config.yaml
n_layer: 14
d_model: 96
n_head: 3
n_kv_head: 3
head_dim: 32
d_mlp: 384
vocab_size: 8192
activation: "relu"
norm: "layernorm"
norm_place: "pre"
norm_eps: 1e-05
positions: "learned"
qk_norm: true
attn_scale: 0.177
bias: "none"
tie_embeddings: true
parallel_block: false
init: "normal"
init_std_qkv: 0.052
init_std_o: 0.0645
init_std_up: 0.0744
init_std_down: 0.0744
optimizer: "soap_variant"
lr: 0.0106
weight_decay: 0.0
lr_head: 0.00765
grad_clip: 2.0
warmup_steps: 135
schedule: "wsd"
decay_fraction: 1.0
decay_shape: "linear"
final_lr_fraction: 0.0
batch_tokens: 32768
seq_len: 1024
doc_mask: true
z_loss: 0.0001
train_tokens: 119200000
steps: 3638
dataset: "wikipedia_en"
Each number is 128 + 24 x the weight over its row's rms, rounded and kept within 0 to 255. Layers, rows and columns count from 0. Numbers have three digits each. The size before them is the row's rms in percent of the matrix's.

# up: layer 4 MLP up, 384x96, rms 0.0747, rows 264-332, columns 0-95
# down: layer 4 MLP down (transposed), 384x96, rms 0.0743, rows 264-332, columns 0-95
up264 099:167202094121115134165149138141107110085169164140116159158143136098126127105134120120147139138138141109151110165122173114115187131159131082155128081114114136126106173156113137130106101132186133136151145141121138119158131110138115140150107113112100098127103124090134149127160123147127160116
down264 092:084143146144107144110194114143134135122142125143154153104120127060124129113147123165141129158114148115176109115087092166175111087134154137098134144144115120096126141162096179135115152120085105132109121173138112153122126150140112110133115127143145137116140108175110126105132182124139111147
up265 101:135139108114139094139131057118123133107140117138103117134123129138165125176192104094138162141145119105172168143119089151158127128169144138127116108150159101166110140114146113066125163130112133090116128167096158130147138093121120171119116114161103127095149138122104131137098144127141114131
down265 097:121124139135100190087132130076176146116111137072104152141141107084154150144104154142134150144139108130114133129109123120103132154133120151124144114153148166151128120124103166108099121173135146098139130117169152156112134084092122099101092096128135167146110145170105141114118174134155132134
up266 076:120178112142112131148129133163174130137114120129120105081159131090120108123149117148092080100171111154146159122108066147146108107102145131097123117120146126098129126131122147146143148106102107149166146094119117127063134106132171127132134112131131097107110085146108113108122100129191125147
down266 072:099101132104122110146068115092095129120154130157097141176138089128118109119105105109144099138140127122161136124107144144127099119142101129094113142121106153120151129148155132123107119163106125130106129128133120088127123114109152083154130112155078111118144197108093178195100142149107126130
up267 099:091168123182099134127119064128086121122129118142113121171122108154088091153128134094159103108137132094140145118111134096140172160130129104156156178158122128131129140131120121134118118115164158099105119155111180138165131136131102114109107114144133106158148123115104113155133113177142176125
down267 090:127091154108161135136169149095158162128151138111176133095143120114142136098115139126146117124101111109139128139117141183098126120162116146128050133143135122103114148093116145098113127137091084169150095098142124111094156169133146109107113110122131119123152123131117150160140152139198136117
up268 087:105171157122167102140101105143130123156145102106137135162159126087170155137125174185076127119102122137098132091152124137131135129146120145135131164110136114117100130086151113148096103155179088108145151083138132082141119112142112117166134122106134107126122170119127135166091138132147124140
down268 081:145160142141139155091150125147131193176113106137162123145122112125203150124110160098128178102124157139119123180141168118110092120109153144127158137167121133149094119099172105132099163123149168088137136159147114162144139146127149142122117120135125131122124115159136121101115103116134132151
up269 104:125136119111153108111090094146115106110122101166103124139119112126121135150138120157129125148115105095135090174156125112145186092143149124137136125141129091175074092111138171157135105146162130149176097138120133087113097163145128115128145071117116133135138142073113110128147164117107123153
down269 115:121121090124162072158098146134123121153147134150150103120123148125124163135131114148139164093138130123138108109122116132136157099145120099098131121177204157151113106087114136139149148174109124137167104124148097105160090145118149119154156120097135146123166089096129142110114107140138184126
up270 101:109127130110135087136109105135092123071121085130095139177128147103135110142142114099153137143146141146148112095100132136165154114142118095158124142117099118150137151140097091105105145127113100154101159138117133112170180121150108124092136096148134124146123105109085186179160095143143137132
down270 104:153138143141099152138154154104188160172113159139124134134131098171133157122108157114098078094151131168133151148138117096111133124117157170120161122158133133135125134147186136148125140137130123153144112149132153143130097096107169127118084142110130153107167099120143080129069118143132114121
up271 103:147120101175122098137135074135142132115103102154133163103175131146149137124139120152099161097157131134101140124156121149128150155127131121124126126145085120120188123155099111066111102150116108127152109133125159125177104137124162141160094126171125119177135142132103143124135180150163108113
down271 122:155091095114167125111143146093162190140104096079136118117148172119147096118121107137080131137171128100168172148137120138128103114130154152093122127138133107096148148114106123069063144151112123172138137124113109117123101159137128145118108120124130129145152131106110167129149116119112120117
up272 107:135079093114131145133138115195123097164131094114141139140124114146098142148087119082142127156154105128135154142130091142131158140101116123125141120078099111128119103136142097102111098151114142091181137121143140173098131113081185156122123098141122125097133103124124181129137110144150133122
down272 107:108147125093104114154105123157118110115162178118118118140120119113105138173156123146083148133097123102147136108097160107127107059183111109175107115163121113114152126128103108136154123122123105174109124134117134091169113149133144150140151124133164150121150168127129146144146165154124084161
up273 100:123110114104106121158126124126139179138090163142124109144137086118115084121076132095169147107168129150143128123116098093127148126098161128126072116141159099105129111127112132130133117134130098172137138105115107184152130114139102167102147143147156154160101119099137101151137172102123178130
down273 095:106125110103116127163100106143110169117116145167139090114133119167108117124100090126107086110144152136077163130128145171105136148110163123123139152103098139144122063089147134165161121128132104091122125151101135138113109171126135148133072098159140121116125152131116157133152131120132092178
up274 098:138152118134117138126079105139118096155143079132116135124117127127127175118180106106124135123122174139125139176139142157176131105097107162168078106145143127150107085124138126126148173122157100126128128155125132105158099098150107131134112160115092147111132095124129091070154117149143136166
down274 079:071120157144152119131141160092165141067107135108135082112117143122100139118130145121126110151100133131082120122175124090100169122119127153123160131105131138114110123135125096120096130078089107101131125088154148197103147154140114138139102110114100125100131130164118142094124155134107154132
up275 113:093123127136126093103157112148094157150139130160098118155151142101158164161163128119111120120146104116141110096062151171103119165144120129085146140152110111113159162124150116134147103088145118142166146119117177122082129126143155107136113081148116121139134107118086135136104121175133104144
down275 112:131121153141150135161080172095094139140159156098131144178096121104138149103118144105146139138162113142125110118102122108117123114149126124108119117116118131088148165158123136080106129110152160200107137159138087158134092096127129108120120093095084140139129132133127107118158115137173084111
up276 104:141165110108140147172115154134130111079128130118147138133118131130134125114052153132151119150154116144143101142115147127136136136162145110068128124096085114124101096187123103154103121170111101105135128147114085126087146084170123139171161116140129127142137130133116159141121135171148137099
down276 110:118113110163123145105081136128116132168133130124105129133153137143142155154126092119117169164103140151141102112072101087143090104136109117169105154130122118116136135100121130160136115163167123136088165149124093163191104126145118131145139140146128141156163116133159149092126147132167128184
up277 099:119134120152131177121146134132118081114148100147123133148089122155086155145063120088162121149145126123130142124143113160142088138081145143137117126103167164095114130083116093158131101091113089125091122107070144138108131110141089157111122120119116147143125109148139127144101158129167128150
down277 090:151182129131141138160135143123165149113132142168135101119106170142140143120148160119144137158123153116121146154147127159140122129122125115132103113131111122150089073136119109167096155120110135133082099142143122166116084127145143167118152170149137161076126104132142182126191151116157118156
up278 102:175115113115123090158073151140160130160131087127107136147135127134128128108089098106125103123152122141119107084122106118155172152143133137128153155123150139116137128098116147077113140162125115110199122098129114136131155138079097142150103116161136117120126131135092135126164092145108192112
down278 096:125143123123122107066132125138150124126122131145170104109142107161125145105137125163152123094170113136112140083184147144148147150111114143105079138174124078105153103102096098106127123083128128122101114169124147132119130120109131133101134098091087173124162131112113143151104116141091087120
up279 112:152128094134132136160150122131140099152121160146113105135148117109137121149197092147153159122112141111160139094093153162130174131092146118106145138083140117124155117117161140147158137121176107146079136112119112121153131105115075111161152104107075113098132124070120115145138119116149123116
down279 127:142141130119135146136142152146181082098132110126122119156101156137099095101129178138161078107144152097109151126150110080154104127112141142092131129109141147114119132182168159077136158101151162161111145112073178108140121125145140119153144142131141127127111124130147139116088159118140138132
up280 115:132129130183118142151093129123098083101147151122136143107162119083145115091104088137097145146094107112127108095094122145165154150153107082111154108125179155137148122115096140119128122133115117115103126134148094176127126156126151152124144130131091066161148129138150150153149148115161135098
down280 115:129120145124157133077093085159165144165158103178119138132146136116142156143169077134134131128128171141140141136074165147139118131133083155104119111145130112105084092128142153136162125117135145114124134161147127137092059128111120126133172137138137162115138110124175112138131120128163107122
up281 103:175123094103094118082135140191138130112169151141124133126140139111142145132144086139121123107130109091111159123122148132109150093106145124190105089126129122145175143106145159139143145137135155150103111097119086111183120132096129133128137117123154131158188134130112105124119149118116071136
down281 097:142087140189128181076085125154141133130136121130127117125140178172096132132116115116104145153125085099108121166129149105085148085141121153091136138112099131165130112149145104123108085151120165096149133135119104162131129088086151121118120116155126101150126137111119118155145094138143137145
up282 090:102112142137122126152132145127125145092167142139142099119143077111099109145159100117107092113159130169130099128145078083126124165161182120111104162141092133124129142119131131108145172122157143103123184101070143099108150139138156138118084143121149144122124108116149178135147131107135147115
down282 099:177119128131108114102122125141130134125085098069109137178148145173128120131130115125158057145135127151141128142127149166162124120120147140127160194174145135119178159138146104092111143122139159116148127148144132157148126104150124140133151125137120109128129112102133157122105124091101097178
up283 099:155141123096154127120139148153119129113138159116109146097155098126130118113129125128182123178086113127160078095103130153095102150089153094121103136115132135140141132145178143147168129120148163087071159120109115115129126102132144171155170097164114141119128138088109111089141116109132151130
down283 111:141122157166136103113122172181161104126135156126098143136115185101108156097161120102165135118115145188095109127174145126176155130133083169129101163138149111125154127103142093138136103096132134157146118150128159139113131118100150147124147154141155126104126138165128154152136107135151151147
up284 111:154172103149116143151085143148145126156115137127111170105119140119104102098108132145126119155150189172176117098140137099176096076126123065156129118105149152096143125166127138137116107136127158127150089143105105121155113112122156122145140150140116157128166118124167147144159114111132153121
down284 099:092124117120140134088130144126131173140121147111147090120087105108162103131150147102162071137119118115100167162150165129151114128095138143151155084174140135131124120089113142112113184103120145114156159100140123139117135154078127120187110106107114137155095120125151107139108164133111112129
up285 103:122131083186124092101096103127152115114141126108115137145142140178126137133092129136123142171151101102123140114099153175136167119134124116163137136057117065146152121119116137117112144140084153151124155185090095114137128122126108119160144111136101127108132112112139114129121139159084148122
down285 094:169108101155153139102127164137074136155173068136144138099117092156104092167135089136112160149126115135172135141159124136149098169114145099106146113112136106139118112161103146141110138190138122153156141115133134124147159132109129149132158142128118190147133139112103119135109153138116130160
up286 091:132155079127150141125135137109127070125118119128155115124160137100125139110092103132123107143130100071113132147132139124158113097160149093080085111146112130138148098087161113129157134147158141118148104161120102117157104157133130084148131119189103135132140129142115126116153114202146109147
down286 094:181097135112122157108115127145129150137142123171102113143141166154134125120128195114160121152112107127157154096154125205142136096120131145119092115134137113127121113161147153095084130140118152106139154108132149098115147144109174135124151153121125081111105101106112126119140072096117115154
up287 088:145144134139142169113113114120111123115156084127124065133146120130145152178157135125125126104105156149077103105181115149152156134120180129161109160124092120152152122120156126137179113066152130120088106125117134096116147104096142130140157137152113138128136149166110138111131130183124136129
down287 088:114182163133155136111095129135139108104148132164171133116101144177104123098128141134090126118107143165121145126124164138175107181133143100130098115108077106125151095102133147125143102133166139125084106135142093149145120155139106150115104141140116147142137171143094152095144159094122147162
up288 104:112090094143085120130103124126125113091134118152116116128137104149159107132156187133142132145157111149106082090144152104122131105114083131127138146184120097110107115168112135154146116146107080104164147128096113097157126116107129107131132095148169156122099142101093118130121186158152126128
down288 123:083100111137128082141111089113105153123123116151150112133110113130150113150119133129111108146148123109175090129116116143155128131121124113147167104147137139164122115122039126133072124154078104101089145149100140120102151135119133171135145150100157110125093153099141161141143109140168131148
up289 101:118149149131143153186102094091110147108126142123106120147111124119099170125091117110108119127135129170141149101109128087141125118145169107182105121173169123140175140144112134128144106170193140124099124121136132141143101105153098115134110146149117100137149100122158128170143170151097105129
down289 111:098083136146128127089119103125136133097180188092178139105140111153097150150111112161136114116146137152139120150131141125078114138111096172156119133117139147107076145137138154129133150115142127153114168114163169134116156145159132125135107145103144124127110158161110092108080108137128158096
up290 098:116129120159159099143112114120111136092114154128135125136116128099095139146166080135115078147151124106154141066079114163151152117102083128084142119138128084143111124130157124119131070127179098138118123151103141149110162084134122104118085146125104112121105117108115153118139110112090131144
down290 098:143127123078100108119101096159126127140148124111126138134154098097106109114095102111151161111062145123137128159117153095143100110101166071118124123108111112099108145155132134068120134108085118117108135087118109110115105142138106131130113121095161133111134128119132099142078137143126093068
up291 107:174129086154109105124118129154146116129098135113170133112121122133098117100119131106161095147094157102171102106135134130145126092150140166121101126092146088150127111130185099119109136119101100125053153121149164129124106121139137129140137116076113144147118121108165142109163170145164131142
down291 119:131096103138117081121142111132127130142142143102150107151160102094120112097100115106165150118142132112190103153142143121148088136118115159115135120152165140137157166047130146101123129107107160146145115124148152131138160120137156145106120106101154072142139151086130155092132118118155163141
up292 089:113146128108168086104140134133108168148116140142115066152135125110135063126177103114157105130150126180115137163147116127149088144106149116140116156124124101145126151099120116111127144126140159150126190076112175110134086129136135152133162125079098127138115108147136126157144115127116130147
down292 063:159114111115112128123060104122130116091165132147137184108120147119140168116119124153146136120136111122154141102130152161110079140157085108117133095132146130164141086133141101139119098120102109125131073178113129146130130110129102132132130129162112153130131160134151178135155133151143059154
up293 096:165167132091119149152164117108121108142165137122115161126114157113154101167142119119093106117119145130096101153131124152127152071141142161142078126098138090164131093144117121130125123150157110154152141167160152155115098136135096125130097145098101115120063155079110108131124134144133157137
down293 100:177151116092134170124154078146075128150081101140146130099134125164150119141112126133144110089126136112152118119150142125166117083136141125153128125113164119127083141118141148152105146120132193108111116142123098151126134140181102104123140164155146100146120103126080121115119122117089103095
up294 097:125126153125149091140162129182139081121157114125113156114116125165138097138119137089145087139103193095136122145175144124192110116169112138121070154129127134139109131124091139098120123111118129148155131138159123152105123118164129146112133110136124144155155169098152146098172154124142128126
down294 097:115127177133159104114109176149133142090142148115093102100099140081140142127151111125150140114104113133175096116136116098148110152119113157163159136139154128148195088117092178138113165142104109134079149142117129125152134162133139148149112141128144145103133155127138163146108114138130174156
up295 105:148154122154105145152117129142161095150148111130120118162137135125138126172157136152162103085127103148123110096120084118152174151178098094113151085101115121132110191133133115145157124123116139138103169137149166080087110101139132117128126117146167132134108135100130099152092124149169123151
down295 083:126157137116140173105163137126103140107143154164089111136109128118098113106138142142133158126083109110116139149121138146114126096090195156145133123134116156126121103190120141104104103145156137089137113144151092128078128150136130138172095148103147138094136082139081122163083135126123137132
up296 102:114131130093144158119111166137097156144114152118120142150176121143142088129134109133076056133134115096098153168124124146109094140142116153152114159077110115133120113090159163140130152155138146119164169120168117126128116086142122127145116129124150158146151104125126149101160112077136103149
down296 087:164149125112106154077083171104136136113095148106128150111129133104105136139083172147136147116095153150103078080122111080144112140086145096078123121100150101132108127137129118122108155120098114092121112129110123138109130142125127139160083121076163115119084146142127149117114152120150119137
up297 097:120096137172132125122109131143135054140126093136142103128167110140113139143073138121099077117137129156134151139151134125124158099125105132060113141082127135179119104125102137119127116111122084117163132134137178101116133155127161098106123124121147118120120102100066120117160129154141140134
down297 100:115136093106121170160136142098129129122172124149097169131121143156098107137131143121099148139127116143124121130107079143131127173080144108176144163128112150139083113154170111083118138156096100111089139155111105113149095114151098123123133140162101144115107139139162125104162132116187147147
up298 098:104167112156112173121098109089138165104103143105154123157155126167137102113119106100136136123107174108135129162129122142111142164105154138161096171101133126137140128110118069157138155111159103098085090121123150125169114137120152133110184170117111127126154089121098138131158135114127130113
down298 077:131155146143103141127168119098149084093128147143160175132118071125126147139145133107120151125115160119114128136168116088143119155137146121132138095130149123139123129131126126177120155106135152156130123101150149138153103161073109138113122160139168194143137166158174139100126128162167164142
up299 098:140140139169143139103129099164158136173156126150088164084141118104171129098121124093102132096152150128129088103123130142137107091090130118097140130153103124147186102134070121139151144123122104142155081096130125128121129092130149132120139136138114097108156149120121091105134073162115123115
down299 081:104138101140122096175158119191147105132152171166107106111141153103146156134132087120157096152133115148119122131160122109146129135134110135120123150168175131110145124182111119132174136100136168097124151155138100104144090170104123130174148160165130151123125113125124113141111127137095159104
up300 101:097099156143090124131102116103153162116141135113163090134172120144124119131120126083067167132116079100130127102111102174125114105145133134115136114103167181145158150134131108141117103156083122091157092116132134137064126155122112159117165114149117130107131122107122136153138159105119122124
down300 082:121146076116106128120154113139121104146137142122156155163122147135129144111096117152128117111112145161099116116103128123128155100070115139176102148157147147145103128156112138186140128163126118130101115118139154118129128147105142127137128177126108150123107165092128132091183184111193152100
up301 109:077111161157111131113139111158093108157145108155106134124146140173137052164101112097124115158134127136113079170134097145131119126155148093145117161068127115125137113113091137145161153148129086121102153169119129153162117155150150111149110131129096139110111104108116149121132123115130147128
down301 108:126148140096099134125131135107099089163195108096114142167108166154128144140120165121106182106095110136138105138126123103143132126118138145111127137096124162104109146188117143130117145101110154111165114116141151138179127106131130086085089149164146158143101093160139116099119120100131117128
up302 093:139125134104126138117077114124160139096140166148158159126143148138097107125129152099115117132113135137142181098110104151122117127120139094150088130111112141141104139134088107091135135178077113157060176098090131147112139105135163093146134128133125127135133085119120097119163098149124170145
down302 079:168146116133135136161138117103083170145110125140109120126108102145162167158117074143138098131108129139114083160127113096118129117136115132116127115121140084137152094139186114115100112096153149101116150077121082165129126107165144110092093098131137128133149131115122132100095179125147093126
up303 099:147102116099132114122092112157145134103090125157137168073157143146149150118137128138154124128135132116165146124140152204150151127142090133144071119143122057138122121070133127126156122123128146101105135150157083146127109148138127134154138092119106158172141129111121123127168140158132113119
down303 097:129121181123111161137130098126169176127083133119121118106098149151117115086145168129089185093096124146123120177131130107142132168129126155115123139145154140143075115117160114137102110097088164105121142125168161170113155127156110163112121130140103149148138128151140120133130123104169131140
up304 132:130106111117158098156107139134168145116136133139146145176145064122118102130144140112166108152130140142140146118090165133162153115117173086151094131129114111148108114115110142099108096137156135159122115109147140111148142076174093111152134152158129162123153122104152125167088086109104155117
down304 135:127115101140131132132117102102150128126116114141131127144122112125116113109154107124150102137101141102119130158092159132175125106123121085114136113156110136080115105153155124107079122167141135156097099108086100102126167111162122085090164185117144149078142110127167134134125106074113101097
up305 099:111124098140136134123135093172138130113123113166142090135077130109103093127154140121113106132119149082188150138087116146177098136120098141139112154105150144143135113102121126118143169113130142155148147126105095156097080117131128135155123109090124112181126173124134160084151109122172138142
down305 102:128120065149102144161155134105123134144137119137122215109121123129128138078080111118149105170128176110150138091150118151125140176128121126128156146096101118123142105135127109157119133157139142131122126136140114130129103120129077172120114103125127117138122144105140103100078115181138141086
up306 097:117144128124126132176126115143136125114171130152135136083104110124122128147150151142179119166121046130155142129129133130127111107135103127108134106142139108183105087144113085129129150143142100158123118122122104127132127140117119120146116095158141184127123151124156129122187072138151119192
down306 098:062123129104154123151169092139149132097122097106133116133135139070163141117159121141155143155097119105169112123117132139116132173093104112165122131117158169119124103108112121102107132140103138127172144108143114115109121178135103129124119146117140162172139089124152172127144070108115126102
up307 090:129114103123132110083108151128122145121159128110112098104147100138164119147131148102147146145110109064135101173137096155119122145082148184112067154130122130149136113103100160092113168155124136127157137125084140133100138164140158145124186115156107106158127111103134136116136140098111133119
down307 076:107079146091131163196129122142119110134146099140113107138136177122155154130152107137161126138096126135127118096149107146085109131181116130125086173103136146101112128139118096139117113102119095160120101129090104118158102152095105116154094126120108161099124135119125152078120139157107137163
up308 086:137159116137149107122157087105115063139153107116088085131082107132165113111091142135158121129116125136130091098129155184181150120104160161090152132158139109128114107099108115143104134101131128115111108137112119112156118103072120139135154140108135162145113151103100147123103154113146118102
down308 083:105104116098187083143173099107139106136119112113165127149121128118117159136149120130130138131124105145163194153090157131122137122136147156117089116165143103135124122119139142111153080130148150137157114120169153128120149158114118171110144113172182127152138175132154104155157129117094121139
up309 102:143125125141150083132150096161139094094176139120100116118089140152144097128144080129110105123135123133088105147146104124136148141138204129120093143144122129133130115090123112117095100127134083130141114176102083130153171157154136118157105154138113144117126169125124146119093162100140093144
down309 081:131159077125109141155126083073137161117123093088135088103115155122135128081142152134137142153159128151130115183094122099129086149129108151102136102119104138116148132111147145156116095133143178129146115124145105145121126084170130146092111171096160099108125123104133105127099143115142114109
up310 110:131136093164125158117106089122175129115111127165128150103156119146104130115165128065132129115121141151113143126086119143118128135109102079125137181103121127153190142113105167117143093106162149111092119094083119141179135116127096092114120126111110114159159133147137114145133125132161156126
down310 091:102106154131155180155078192091093140103097132100107124103115144141118132150088154146132151155119101142106147124122122093108153138140135165144128133113082136133126133161159097104102187133160126109150113127152167160149133130149105134119122118111105080111106124137146133118171101128147148147
up311 103:154149121191112125114099079160157101086161127138140112135159113170133144122086164113128121119134126137130118137111127128160154145132096099123127137167143119129165154086091088118196098129112085094084166145119127114183136133122118092110101147127120120146130140140138138141116135123107134138
down311 114:139165128129116135110112077176139099092149128153163139127144088125137133103115096128118145136149136114150110139148105088147153158137201132146101104160113127117112127137106110125167143132136131188124133175101062133150099141156141134168129166163128152141107156138117114126156126127133145144
up312 114:149117096092080111121132149120177129124140133158124144084125145106164147127105111139139155139134146145180091072136127129136135098133137097194124147129153108102163098145153096143146149158119132128099100085122121108145144118146133148147124151127096134176124109114111154073176133122121142122
down312 136:169165112156114129136093141102098120152139157128120102148180138126117138114146146156141163134160139144148119155125143181132126122118116152151105127107092091095135175152139144121141167142133141104102150164119106116131124091170150142113171084113125100091125146109108153132082150093161132090
up313 094:120149119133118113120096171125135103137130116165108122125128094114151159168105151106184118143145144131110124098150111107112135173156120128094108105094074111105124144127150113146157086134174080123134166104133123121171161147096109136148091142107168175145118124141115162101120124132143148094
down313 107:115066145122089144149126093119135117111175167132141143148120139104144143151102110132165128137109102113138104129107147124137139111095115141123130166128136127162110082132133162146127105140119155126130091151122156136063130138159114095142150087094121097197165132109093158163126142124151122098
up314 098:142091164147140129144146137128108103125153101107151138099127097099135140155144130140110152076140150119148129060147113129119109134154115112138123056087126126134131100151109126094118151129137168133151166067126130116112107137123125147144114101128112109131182134120125133185091116173161141144
down314 086:157190119135151124147111156177138116134107149132146102112157102147147127113145113127133161128112130119158090176107132131158119071108095130129153150156138109069119159136151137132140092132074113150172125115106095115142084114178146126101175132139136132130124107148121140115160120115146124152
up315 101:111131127098123086161100116134149087174125119142118127104147172143159149130129141162122106153099094148123121103137152100170155136132109167148117166096142117147100096139159164118137112141120064136095131170093142103137127140127155109104154133128148140161119135080130167129118125070119128107
down315 094:135079162114090155147125123143134125129097126142142122143064106092122108098078131110178137095140116096107135141104121122148139161169119121163078130150101144147113141136123134173125163144139127152110148130119119150103160169137101130148144126138130155107165135108157118122095158126157190115
up316 091:104139131168112150141120135129150097119151142116105144114106117083131115105111151147136133134163083132115117075150151104154093143122114146119112116153136098115124117090114071152108124133114091146110139161060124143134159126150103103158136106141132167149178143105107127160089135185123145103
down316 093:146122149160123146136145119124123133087144127068142114162131116077116135151111132094121158172135180129162119137139109099115113179092142088082153125111120158148130127151091130087119136101100136144113100119125124150134135147126121167107118088134119085139112143085116147174172132092128139123
up317 120:137159095130101147098148090166118133125119118164142069126122123158132141144093140102130146125137134155130122133096145103144129117141135131160121141143147104149133166138155108133120137177186129144101072121117140152144110148158108137127178144128109106144116127097166080188132110138101184132
down317 134:108097119148090154142122126143119140143129133198151154138140113150136099148142109100141089131146122092106126118126092153150147127166131109150144148142147133176129080069118126127135121122109099124145139136103153138075163168097083159162103085103117131140139123129155096126144095152123153146
up318 095:146150087146129094106134120124135071099143105167135125115102135131131124139105143102159121106115121110131112125157158124161099143176093126152125127126116155118108139091130161136155100149161162146115112157094115139106128098128197096159123129176130119115161127108145123138151200164121112147
down318 093:119118113126146152144103149114109094129119136127113157150147131111156120144140115091172136162084169105160123092096127089136127142108155165127150081138168180137111129156096083106158145174102113085129165134145133156143126115100120147156085113145142123103109155141105137082127130143140134107
up319 113:126155130135118126158172147067134117116144157128143067135123124088119098138154105129133101119104098162192139093114127132119158072157132086114138129149132076136126127164137103130141129168121114111145149153118094163133109170121146117161126091129115145124166129118114139146143119149114088151
down319 114:116134164111129096139116123108141140128152132091119174119098119201080159111182157141095129148164160134084150146137119103098111134148137150116125141123115140131146099111128077131117108108109130158123096100133118092144127112172143089100150126150116136139149112129135126155169106138141187125
up320 091:131139141140177129113183105116132127137146146142127117122124093088152130131086124129104101112137129107118151119110119115105110147099148146149112160074159131085101050125143179117132127167114080154137154100125125160106109135150140102150112117138190128125147158163113142148130112133118130161
down320 083:104119120123141163116093165097144153163072135091106146126168145147091111114134146128091147145098145112109163122093116107122112108110141145123132134122097108121121111144103075158130199114119100123180116084117118130100148102157108111150123157177144147122146137151131121092133133131161127149
up321 112:131138103159150076112109111119145125100115152137121065091150102110151128112101128134137108160111143106144103157103164107130152083162119113111109133111143093188130096128137142133102106179121082115094121130153115112141151152133129143112098108096132128149109090168146142113160124169112097131
down321 100:183153065149097111149099111131079135112141152143131116118136148093123150146125140147134115105153163112150110113126127129159108134078144138109140072122135097138166130147110145158137081116103101129113125154131142112121101132091116127126122124117124131064104144070073152135145100143115127123
up322 095:103110119148110134137163124148107146130138125140076157183115139082132118187145120122117109147152152151076148101111148103155135101103137138143119152080145127121129149123080153137147159108114116150110123120062148112147118136159148128103163142148128165140133128107091076120126118116137095161
down322 092:123140138105100138163134161151126135159149145120094120167117120158152162114118100115136136114128106145125105112119128119115123119126141138119079155142205146092090105085085124069105143100141128090135129126133109103071123120104131127119090135084112150127130088134105108133138153096147116081
up323 100:103121147150138115109115108137122148130139163129087111108150138124187106125148125098122142104104100093137119131100152143143121163121064113160156161125107134161108117120107150139143145158133155094120152123156095126142111098172093150152112105078131107167175150106102125172171149127129126119
down323 091:164127128122120144088168153171139124129104151120121114134112101135152158126109137134104130110145149117119159103129120172108163116129069107148110082173134157129113122095141095137106127148129094158128079105117109088127122123092104091142156137086120172155097103111172155139156121107119117099
up324 094:086082135122092160109104103139078110112127127105102130172141108101149087164116146135145129142133142107110127127147153152164130126146158166148132136160129122142099177161106175103133129138170107101098131148147158157110111116123151169083127097143164136162111144132125112168126117114096113133
down324 078:162145096115125121125106164111079150146124121114112135113148132116121097113093122133135141125124116124090098108141125108082145142127096117138091161114165111119105157143101102102110128163104081115123106107151114113135123088165120122156100124095056118107133093165084129100074141106099117119
up325 089:160157126110146124098143128111146124146103143152144134107131079106111143102127105103117103091173119105148107113119071155158114116106096110141137154133111133124137088160149092114150117151139189114163140119110121130126052137093106103152108130079114168114144147116143161160142134117118136147
down325 094:148131164161104151136158142097126106181117136141133115101150149154082126157171129142127160120144097107111141111132121072082126145138127083082100167103144125146138151160126141125143148124139102085127143137195107142142178111158139114099105135157164098152138123105131121121114123117118126145
up326 091:104121120145110154128106151139118111154164116140140137132144131134123141135131161117158126109123113094166056083133107142118151111142137110097112145095139125153115083126124109137151125131111151132170074114160093100122123151085160176081163102143163173105138110110168142116122122106161146128
down326 093:120149143124146131104134123113149155119146150153127075118149110116159146127112157131122143130148130117131122170133183104155141186107134175154154086153145125081096106087096159144109161128138103160118128132094120138112099129084092120145158180112153134118143168116161124111115136107111118162
up327 091:110129151146093116145162113135114161155111141161126102160127132111112129094122168155111182136154111149130105136106148120158119139102120127090130042132147096153131085127139140133158137154151127108142138099142098105150095079116161124134159118165102097137160107156090103124146131138135157139
down327 072:101097127093140119138141128141180120121119136142120149143115109127088130077112083078133098109060072136114134116153157099128141111112129123169145104166118133109127110078114141106088118086112136140130105138114125138083117143118157104107138095136120137108134083121119145113140114109123079099
up328 100:146157124150117090143114156126140115129094112098110111139155152147132147135129126120120059100122136147102152089121162130132133144158120167181122148148137102141127143122137107125165104151123118155146132086145137085109117111125127136114086138119118086174131163159067135128148096110190100141
down328 099:092145142096122137110111108152143103162186171153097145087144117121115104120102167117148143115150123136129110074132133151143125143132162093128128087137138137138133113089107134162111108122124127145165105153131137168123159172099083168138150113129117151137123181109138113174123154140126134080
up329 108:144110135119179115164073131213120093081140109123125138170122122119127081133111109154113118141150160148125115124121140158157130135119122119157137122133176142099174126136141129104193089160136124133159123133131128113131111120120131134155156093130111133135084144106116135132119082113107112099
down329 113:114168123124115152150169142128146127140133117130124107132115082145178150150138107057110142081138100152144133113187150130116134139123106160142173121108127113126144097161108157095140145104144120150126144151147148098176133125112089193162099126105139118095112123097132116120136104126154125138
up330 107:091130143162081155130120069147086138124121129126126114166132100119099123157122161087152122087149149091115105149104141145166150140100161113126076180152120152129108145154099139131114150126128095149157165121112161136155158133177114099124135143119112167147142120119139123145117125108085134142
down330 084:116143131100111155127126120124154120136159143113167120125166143118105139100169084123111157108095154122136137167135157102104092142178152111149147116109150139138134107100108140127123135097133141124059151142124113130108137201103148128088113096124173114109103117150166172136102114108118133095
up331 106:128127135131129111147123122130109137110143156158132114122129125095089057142127080114116128174132153152119130115184125115151148125141178103112114142104152088146122120101140130082132115144167108118127140176126103129121115175112103188135108121154100129140089138100117098126096154082092132121
down331 112:093132110111099096145120115129102136172130139113126163131138159157187128105106153128149146129112155152150144143166137132143124124112130105141093074135161144073115102123143135130152109088118134124133127147128102149177081098104118068159156169132091144091121120123141158121138117124128169152
up332 106:130127132097069141153124146093099128141169123213104095119122128137114104154132136162120155138119086102116113114137141102118142101126147070143139130094120084129104099122120170149143143171147129126135098140082104129110130119134121146164159173136131170136124134135111148137165106149110129117
down332 102:124145124119122150105113154133126125103094131144123116108162132122134131149156157113118112105111175170100117087166161110137116149101124128131157153145145114098110127090114136110133202115126139139117139125092143133167142143076187104115144124129129150148072113175158081104142151148106107138